python train.py --num_hidden_layers=23 --hidden_size=192 --num_attention_heads=3 --num_key_value_heads=3 --head_dim=64 --intermediate_size=512 --vocab_size=8192 --hidden_act="geglu" --norm="rmsnorm" --norm_place="pre" --norm_eps=1e-05 --positions="rope" --rope_theta=10000.0 --rope_fraction=1.0 --qk_norm=false --attn_scale=0.125 --bias="none" --tie_word_embeddings=false --parallel_block=false --init="normal" --init_std_qkv=0.0512 --init_std_o=0.00755 --init_std_up=0.0512 --init_std_down=0.00755 --optimizer="muon" --learning_rate=0.0128 --lr_mult_up=0.606 --lr_mult_down=1.5 --beta1=0.95 --lr_head=0.00843 --max_grad_norm=2.0 --warmup_steps=200 --schedule="cos" --final_lr_fraction=0.0 --batch_tokens=65536 --max_seq_len=1024 --doc_mask=true --train_tokens=268600000 --max_steps=4099 --dataset="wikipedia_en"
Each number is 500 + 50 x the weight over its row's rms, rounded and kept within 0 to 999. Layers, rows and columns count from 0. Numbers have three digits each. The size before them is the row's rms in percent of the matrix's.

# layer 16 attention value, 192x192, rms 0.193, rows 79-127, columns 128-191
110:446364496514517510496527474555552530535494503504571499421463441576383520495509607528558525482463464391433511458496532557525497554581484528502496519474508563525528479500520536550505484431511495
107:445522457526474558655402381456543468541526532473463465503501549493589477427541519496562550562445515498528560424539518554526498420478517531480518450458546521565534465490502490510467473467552535
115:496518386588574492494535456577443466505536539468443492512572461597457451544443468543457462515514415367478517486469508537547512505548486451386489499476541568495470489506472556605402546453498454
114:503498577455501504541501486536482492537525461529481559531517485519474544603457575503494545456513545480507442438412539492439509517385350452523565490461489503549600466536497522578534559594450546
115:570443519512516504544482487511626464640460428445533488423564454569489552330542418478467531485463551547380522512550533566518486482489574470567515415528508555494566590485480536522513527510512373
117:555520474453506444520413499482468555560441467463458565492559473591467454525470491554518495476538489477567590410505493522487568497484481493422466495441458480451560564530605499563548487517458549
112:505553524558539502587458481546483485536511485496536445442535547500491521542549514574541436392592466523639492495565546513457567433541446539470479428521513520462451432471427394552456521506546621
115:525521511550473557572567558470415520438485470519440414555417526450467497494482527539511557576467475604546551446433511511503517415549499474555456587469422596428562471422484496532565584565525416
114:469531489522565480440441382447601504474531531510529459544458483487503407463523443491519557503505409491458440496377503438521583470474563493521326522411484483540436468525483453509437510534484427
110:569523504546414443472524493547524468541526568590483456551513444442532580566427428511428494495514479441530512564533633524440483485526564385558447487394509536491506560547437490480533421474414513
109:496489439496541523502464627523517594448531505494546470513511517569503614522555504542519497458500419386487560539473445428522488570580524531519555478493441489507486548525471550477512590478511486
111:397499506460517453585521574457506447519498507556441530508521476524539484517502510453463548459553490541539474569408448579413497577455511519455462506524498486509521617486644502438507549529486416
112:454487505519433538463505487535516468458526496526522571544490537516470456489472407449466527499470533471444520473546539589441551524542531436439412412496442406586481476528518480415463563473523504
117:523431457527384429475481388473446528547528529469543460428504557544503439558535468465473525451514450501602494421492503411474498592522449458571450461526452412480514521527494524442494648513546539
110:460481548494493463513485460497572519566446430632453442495514488544546487560526551456550475524532528475511504458517485503574571479570506456494478502587476558538460519490496558544620492514479507
113:512498513497483504450378568492501455408554521568509445561499530459501497580476617462465465480460512450450592461465524490468466470453456519544513557491509556569494528553529495454552519599533544
114:506496546485531565538529514482372459501522523400508488438566514498459470383476563408489558525445486422461536584471448499581501466405628430519459421524521414505443416575486515502503509484494478
108:495439520498503486550497390466459504520538544424506482541577458545496589537487525429448442409522495523506521472553557443474450509574571594525431504541434512457505456501489581513557542469608449
110:571545632501417501396479517494479492515504510462608496474471434531434497489540502424518575507537486557475519516540540492514509409530521510434466506566381489455456568448339561563566499426489460
110:548551436456476445435441575601514508532392509584489580525486540512458364549501512556469473542532499522424504474474489474520417674484518539525481504489505480535496596546390512437421465506523530
111:529507548424472501484433463464558494513467499524484500481507496486568467503520530466512522405428511490560447511449502499560433511475429440452632573477499457564535493492529389530496494442543421
109:475480464492480536546476483482469527495511494622551527466382499544476505467471491462437548537466507502526505525567504448441492553485519446439522453411567491504446447511464506450482575505532503
113:514458503549589540519471498516436546472438486423540595554480584538530457544479507510539490543506490469526416546430486563464512484491544566462526507509438483440501513509554469530478545472518455
114:461432538491518527523529456412492436513607456414514503450568528439515458459482445519506485513482494486592501496519521505526505549516512496371471498646546463445463587445525483489491456482500497
115:600504523509534585431494575464547489479460519447508453549538529520502526501503436580536534485558561523449500518438565490466477495586556446404597559586515415481499499454491363462595512554427559
110:548503495476542528538492512596508618488568432549472438507522438438500455505477500418470527485546526373475550502566556480399549512446464497430461482588539518536511406472464450533412494461456450
116:506503495436431549501482450623426509497488512456486519467516404500450443384471412485524497506516466513471461529477482380482505467523416588447523518434562484516578512624473496469636437476535487
112:549481547441577472529408488549536532452457494526607547520542462487432460453498525457516592472570454477580575548479559554483509568467496576515515434502517491448543479474566456468482514515507466
110:486509490528451481529439527483507522522587435430506546395524552535529572500605573515578524511520488523494541575488446592519488549484379513551518583434435544544522471444457530439445607449435524
111:544534476499526454476423565547473544519566558498554505470455554456532563490578471552495553450587453568560520592494546522520522462440610505565483420521508527576510479543557555549634479541430590
115:461508502537424496516484426571414617519577530574509613559554549447501496492566576488467539532580614521474614482475449437390463391568483498545562512544553446484514577475491434533476424512494575
115:543548507544539384424486534532458510532548488512416444435511521488594506512451548429535475556459454507563548493502480500567461445577544516493473491507503465503607454481605506474470443415473459
108:478453474521521499519470518503503466455510516458635486493593569502548496448519477502489504535473461497482481449513575404505491488498480397478492548478596564433485501455464554483467468478515508
112:451486397555591500475458524450502562527472524498450555529517507533422444568496448464555512543566511531529462515542472469593494491500408472418447595518514490380461542448550498560486431559464562
114:443574518526479481422456522471585570538476529532483403501570567493520484509523489478544506485569520454492478442540519479471481531454513572469452664551522521489480476536586477519467526505456408
118:511430520457480600522577500509351525463497523493478515496554458413467484493549551410509449460508457493502454513492406501586472606599452477437479481596505518536506476603468468509465407597446591
114:554549479475413517595506530502518575426556575500537487572476473556505506550451463502471492467481551480477558588454486520489523526484521548523499525458554528493441533399500545497479502535463510
115:478432451419467452467498526356583419513492523623478596532501596415432532491604544393477454484487497482532562507484512476453539505533505469511469376510583531379576469513493575552584429482584477
111:520498465493487461459459439545529462574511505428565524582526509529487566558524448522454483503569509481572497508444505533503533476485463519474475514565527453556493517449489488432509480427426489
117:510558505436535504432500480546516532471566490508453489497507516427516441491371540589507447486512476572476542457540475561601413417499537472514478556481441520511450493444537465596493407408421516
114:492556554538499467516526562512582541519481508501468502527471538419459483442499598462470457420446447486442588514488553501458432506430514452515539545509534504494523518408509450550573565556441600
107:448493459577520529465480451530481485385461508516495464534458508516546465521487497523524484596514477464461567539523484517542486471400423441506549387531529470529467474403547462507636502484543490
114:530482472465439449488549534502538457492503474455585437548540541507576499436451472558518524466489459555547452540507520456434524437571523448471493516524490553571551385579502495439486383576463374
109:465494513482515489451477553424579540474442452441516525515497460442426506534524477411515503523517538462507544505465433536516568437481505511511558450553504582582502407544471403568537495464471531
112:443486439467518518507387439447458483577488481565436566532536499519519438541429525536437552534541496546512522578518540466448490504593409390520537444431422467477543434552550481554490516543473498
118:475484512450483475477498533523523512502457528480535512588447489536511511439451513568407569425446468394538522511594566529551504426416465607553570492558473467579442590562436484472420541449516521
117:494457538481600393458593604556468484521372508505410581463490582488466431478517502458492512472575473581519514480443544554482569484603468497433483602500528447545473479490416527544519501492375408
113:442505493541431472462450576505423473559492466502490385439459539551528448438539432550467404558548484561488468569444549532454496506487497486486618473570487529539569634554507576549423481504513578
117:550532447540543425534495607460509514527483450485405573438586599523463466429486546559564453469475444547569448529543441446515508432473499492456447478472469522547478593496471414568518475549529441
# layer 16 attention output (transposed), 192x192, rms 0.168, rows 79-127, columns 128-191
106:409499474447471493593456454527548433443506544575460499464478498479546474544526539452609532568442485453515462587398496480543530505468508528525423482488455420451416560479442472527503518571489498
106:533532575565575503438530491508450540533440517513501489548507563575582457563382465552364420501507442508482542511498415439500493505573452521579366487549485458483394497460464509465554458457457502
113:365578567391533508547506453567543485523513536553573491544417506488485558463431424494489536580484471515549500497543586462557467566458524524550626510538430496521488534423502484402607447560481563
109:510510453538510492450496579410511539507524543489540455516532486482494494435510452511372514549459358438482556551508472512502468499519466537488413507570521491569458558528536493534582498467613455
113:425518446538421570412479469420390504391444521526441561549450507541452499538399492547584535465506516488500482391465500500482540598501506515525512529528503412524499469509491468504505497552541510
114:408509510517498614418538549455497479472506510478593470582542501423517547461525554518580505392563424511480565559441441502416357527484458403497532540544510533459501445500426546422419559449495470
114:579444596401537513488401585506566576520504461485495482491529410558530413509598541536476490501395453418447527541502458565508484613536456433523556560409498456495531448483512541424513570528507526
111:533451459456496472487507483484479522567486588512436517379481544446556507512612527569542439556522506425499462568573443491538501536480490543433585460577407418624416517442526507472482496375543539
107:600407462469450435519531511469488495550451551543491493579447474541509599487564536633616483560494554491475557539560430577387544476485418507506534486548486516412485506412478597496411470525559482
109:458438565489490493462378514456527457444481518488485558512465555541508516451475446545500414492591547458522527523550468522547556539437474570492485550550493381437545497504524481484535471587520502
108:569464458454533439563535512538524437540523567586504536472531528509494445551374575502567633506549564509539475546492463468455522459497532473505398517456541451461515528478486437492558521516458622
107:608538440514569410487557527553477485474472593501491491562527542441554560463533440588464490496491550457525521488562492411540492464538532500412540409568522520446571492503433461456529543592502541
107:537549553447514575586527397576399497511488475498449492548489538523561424540463594497534463458506506547515550529448434429453543447499352465481576542571493604570511535401544488476569487524550439
113:425567541491482472600577540479554502502462513575532444525599527433563512493490489515481557561538561529460467558469461542597548486524564505508500488521479510485481417548525477508486553499429524
109:578502408382449377524554555457449489541575376424405509490518506435473452418473528554470426478387441473478509454433641483458477453466501542552494462524491509505491496531500410458487524435457483
113:501506517443634560551459473483494613547447494400476548457576471597531502463534438577447570557552452470563435478485448497551485460540479497481472436544557536627423557555502579484502512494497449
112:488493548498468472487535443495517476581514582574496505597450514467474477471433462544486511507520626527438377477498537389476497484566366478532428484570407573469518506475506457499576480542455483
110:491551458509526557400563518564643462515479489526515511573485516490507455458526543537571476554423507460492421447453528570491514537512548452598515534499443473558488570563512457457520539468483465
108:527516339428582491585450466511489466470506474480473538569527516524562482473454475472605500452527506536514450444527520590487537538531523556550597536513551510530483454541503493444559512478636526
107:430434508568533522532606484441519559504569463528470386470580534538548603412420633426395547485448541464540525533436553476451473531436508447414528569446538495490455465544538516516553504558549446
111:541514425612460528546531539485569486459534468420526507541458580559494521519420453493352503503598471448480557462459479512534550411490578467458481496503498487467486610570490564478478597494534524
108:470608520517591470470474503424525497424595578456460529500514454579490452480480413490474433465491504444516511427578497481508492486504460523432501502501509497535484454525526377602499452386543553
110:481512449534442463565480553448465487482539498483559459524486463520551447393551524473516565454474559591519677472521514519451456528534503464560477507505447603403489510392507555456481471501492507
109:538570506507581503560436563509568493467503590520540412541412509519418543457615503415541478452559522469476440494554464511573441433519446500580487537436466538577459487511510525498452490571455601
105:486427560432501517518481556489507534514556461427507503514520486520472567551468469576616441529434534565556509483562556487453539484518403557487469557553494494514492518561516587506556507444498462
110:386608542492495543448526425468477472590487416426541490467513520502468557512527550543572416588528438499486503409541561508509425529489463554553513446438511497471487504560478408419530395567482502
114:568454510608522530503523537530585497442446628521460510574539557489621551489528582473465475483509609433573567417508447578532505498501494420578567452554514436484526481504456394564583543433495509
107:421535487531530604428548478432538534491441462521532539530432468557526557404520488567574484387446533446484488567539575498496502451650472472554498514438432598510455527494474433591574485495522502
111:492503492384467504525460502514554565453509396457403509556512501484523446509439483542571546562484405449488533427527391534470499382469544391490539507533541481426488542544491511546494529589447507
108:540477511454401512453570448433560484512454511536520469525572521581473509478366465455467474501467478428485334442568480483413488523509511527512544468459530445458539577428588588552445468504459439
113:412397453542600428481493481469595599438509482431479530570478432509588564597517439505376484464442494594565442482443500471543558552447478442566490544493460555515529517534518429434509600615595478
110:437429427460466570489542505486498576468466462501455490577521414522502496454528502476549507456519584569464542480536438477591545531480436529452532394506550510433555511524442483496496520518502520
105:545525451536601535546439460518497404529527470516435499465470417555451477464540521498495592485514506454492474481469409456490550389548517486541532544545448468512541501501481499474554431522506443
109:612543616544467446498470572523542440448462556494515472577480409483584460520515419490442473465483428404499490455427426455449444569514476624536522496466499531469500561540495472482496491443508502
105:604560590450503414538568570421542445424509457539588576584486520436554528475495463494545557505536442510481569504529455498521520379523577505531521421506566535496539524495418481425504504464487560
115:514555426582539378521552453495486548533400410500522475431505523488506457508457491476492518532409478472410540430545476533493470453443445528550560489466486406473528498474537466538510553462497446
109:352547511464465524519382515545528491516422436545467486525440568496520482421473472524432575547522425484510421465474508448481435561520454464409474499562583396486471510522506500501527501544531506
114:477533521557542547496460462633550608519533589396454439557529452529440537521422475518515588482577519474485546485492511537504483516537439493554531497543554515613469483408511513496472519527501521
111:496467512593425547596566559513417549431543508535439473498469490471440486456447455486432413503471484502428577440525381546512427503501501520470459367379519530501496454573515566497496459518540500
114:475458521420479529518473486473611532550438464481548457588495538550603491567584490465449558487489414529512490562522556470473556568443507530428451503479496543448613502478490478513552535492513482
110:493510541513591510563481396485477518627504498547518471533471449550527478536470547491507559524585472420566440603560498500452433589529579580490538465467434485510470585496514476531385473446576376
110:373566511361585461471599447519512539522428574468556504443406459533529523515515451471383471527407425507486483484507420411475551544554494508487533573441539595527502530456589481462479433526466601
112:565493602511464526513426547487424520508480511435451431542498511499558480577502481403590485542490507413460413416468505486456450492457608541528518543446452494507526463420451656493551480494543555
109:603531475488472527535550423535461452523544525549456453559392428496484514522484600509523540441578344481537483512496526502502437543485461543510476606490531446484506516469529498587445483567490494
111:530567529525487567461562569382463623650589636545595514475464507481488552437498528557587468546472516503420454397521486528522535538400557545472541572510475469504458492449500457498524483467512470
112:490503518489430436563475471468475467509510499551486462553600522516408560524439518460450371559569477572523459554477500549422576526495569481486575474422553523525529489485580523448450481616513525
115:563450535520444543520460443409514505488559539445407551430538453502526595464429504605447488541496457487516530486487493538515373465482557460472560476510456501430570543499547488437481439527464482
110:481371485533496530405555390533490470410559566506454516541486595428499511506498512458524448488453505469567652452487502503447469476502555564500480497476478502554537424486451488475571467545464477
115:509475512497548422404435494492490458466473498607568448525541433459541581505427496531446536438520492447423481464472448569583533489510472511490562504561442525448551455565518556407446546401307429
# layer 16 attention query, 192x192, rms 0.115, rows 128, columns 128-191
097:507592500509444481533573467434510549435546477573431516497446542509568490477492434499505546560482468428506437543493589560585536465602528477609460543506566489483515390557512650429532561553520465
# layer 16 attention key, 192x192, rms 0.121, rows 128, columns 128-191
088:477529450463533418461576511509457503500462521491444463475466440543494514437521427461472474436509574561499439565426473549456517415495476568417535571532528448455514512458488435594521563464472466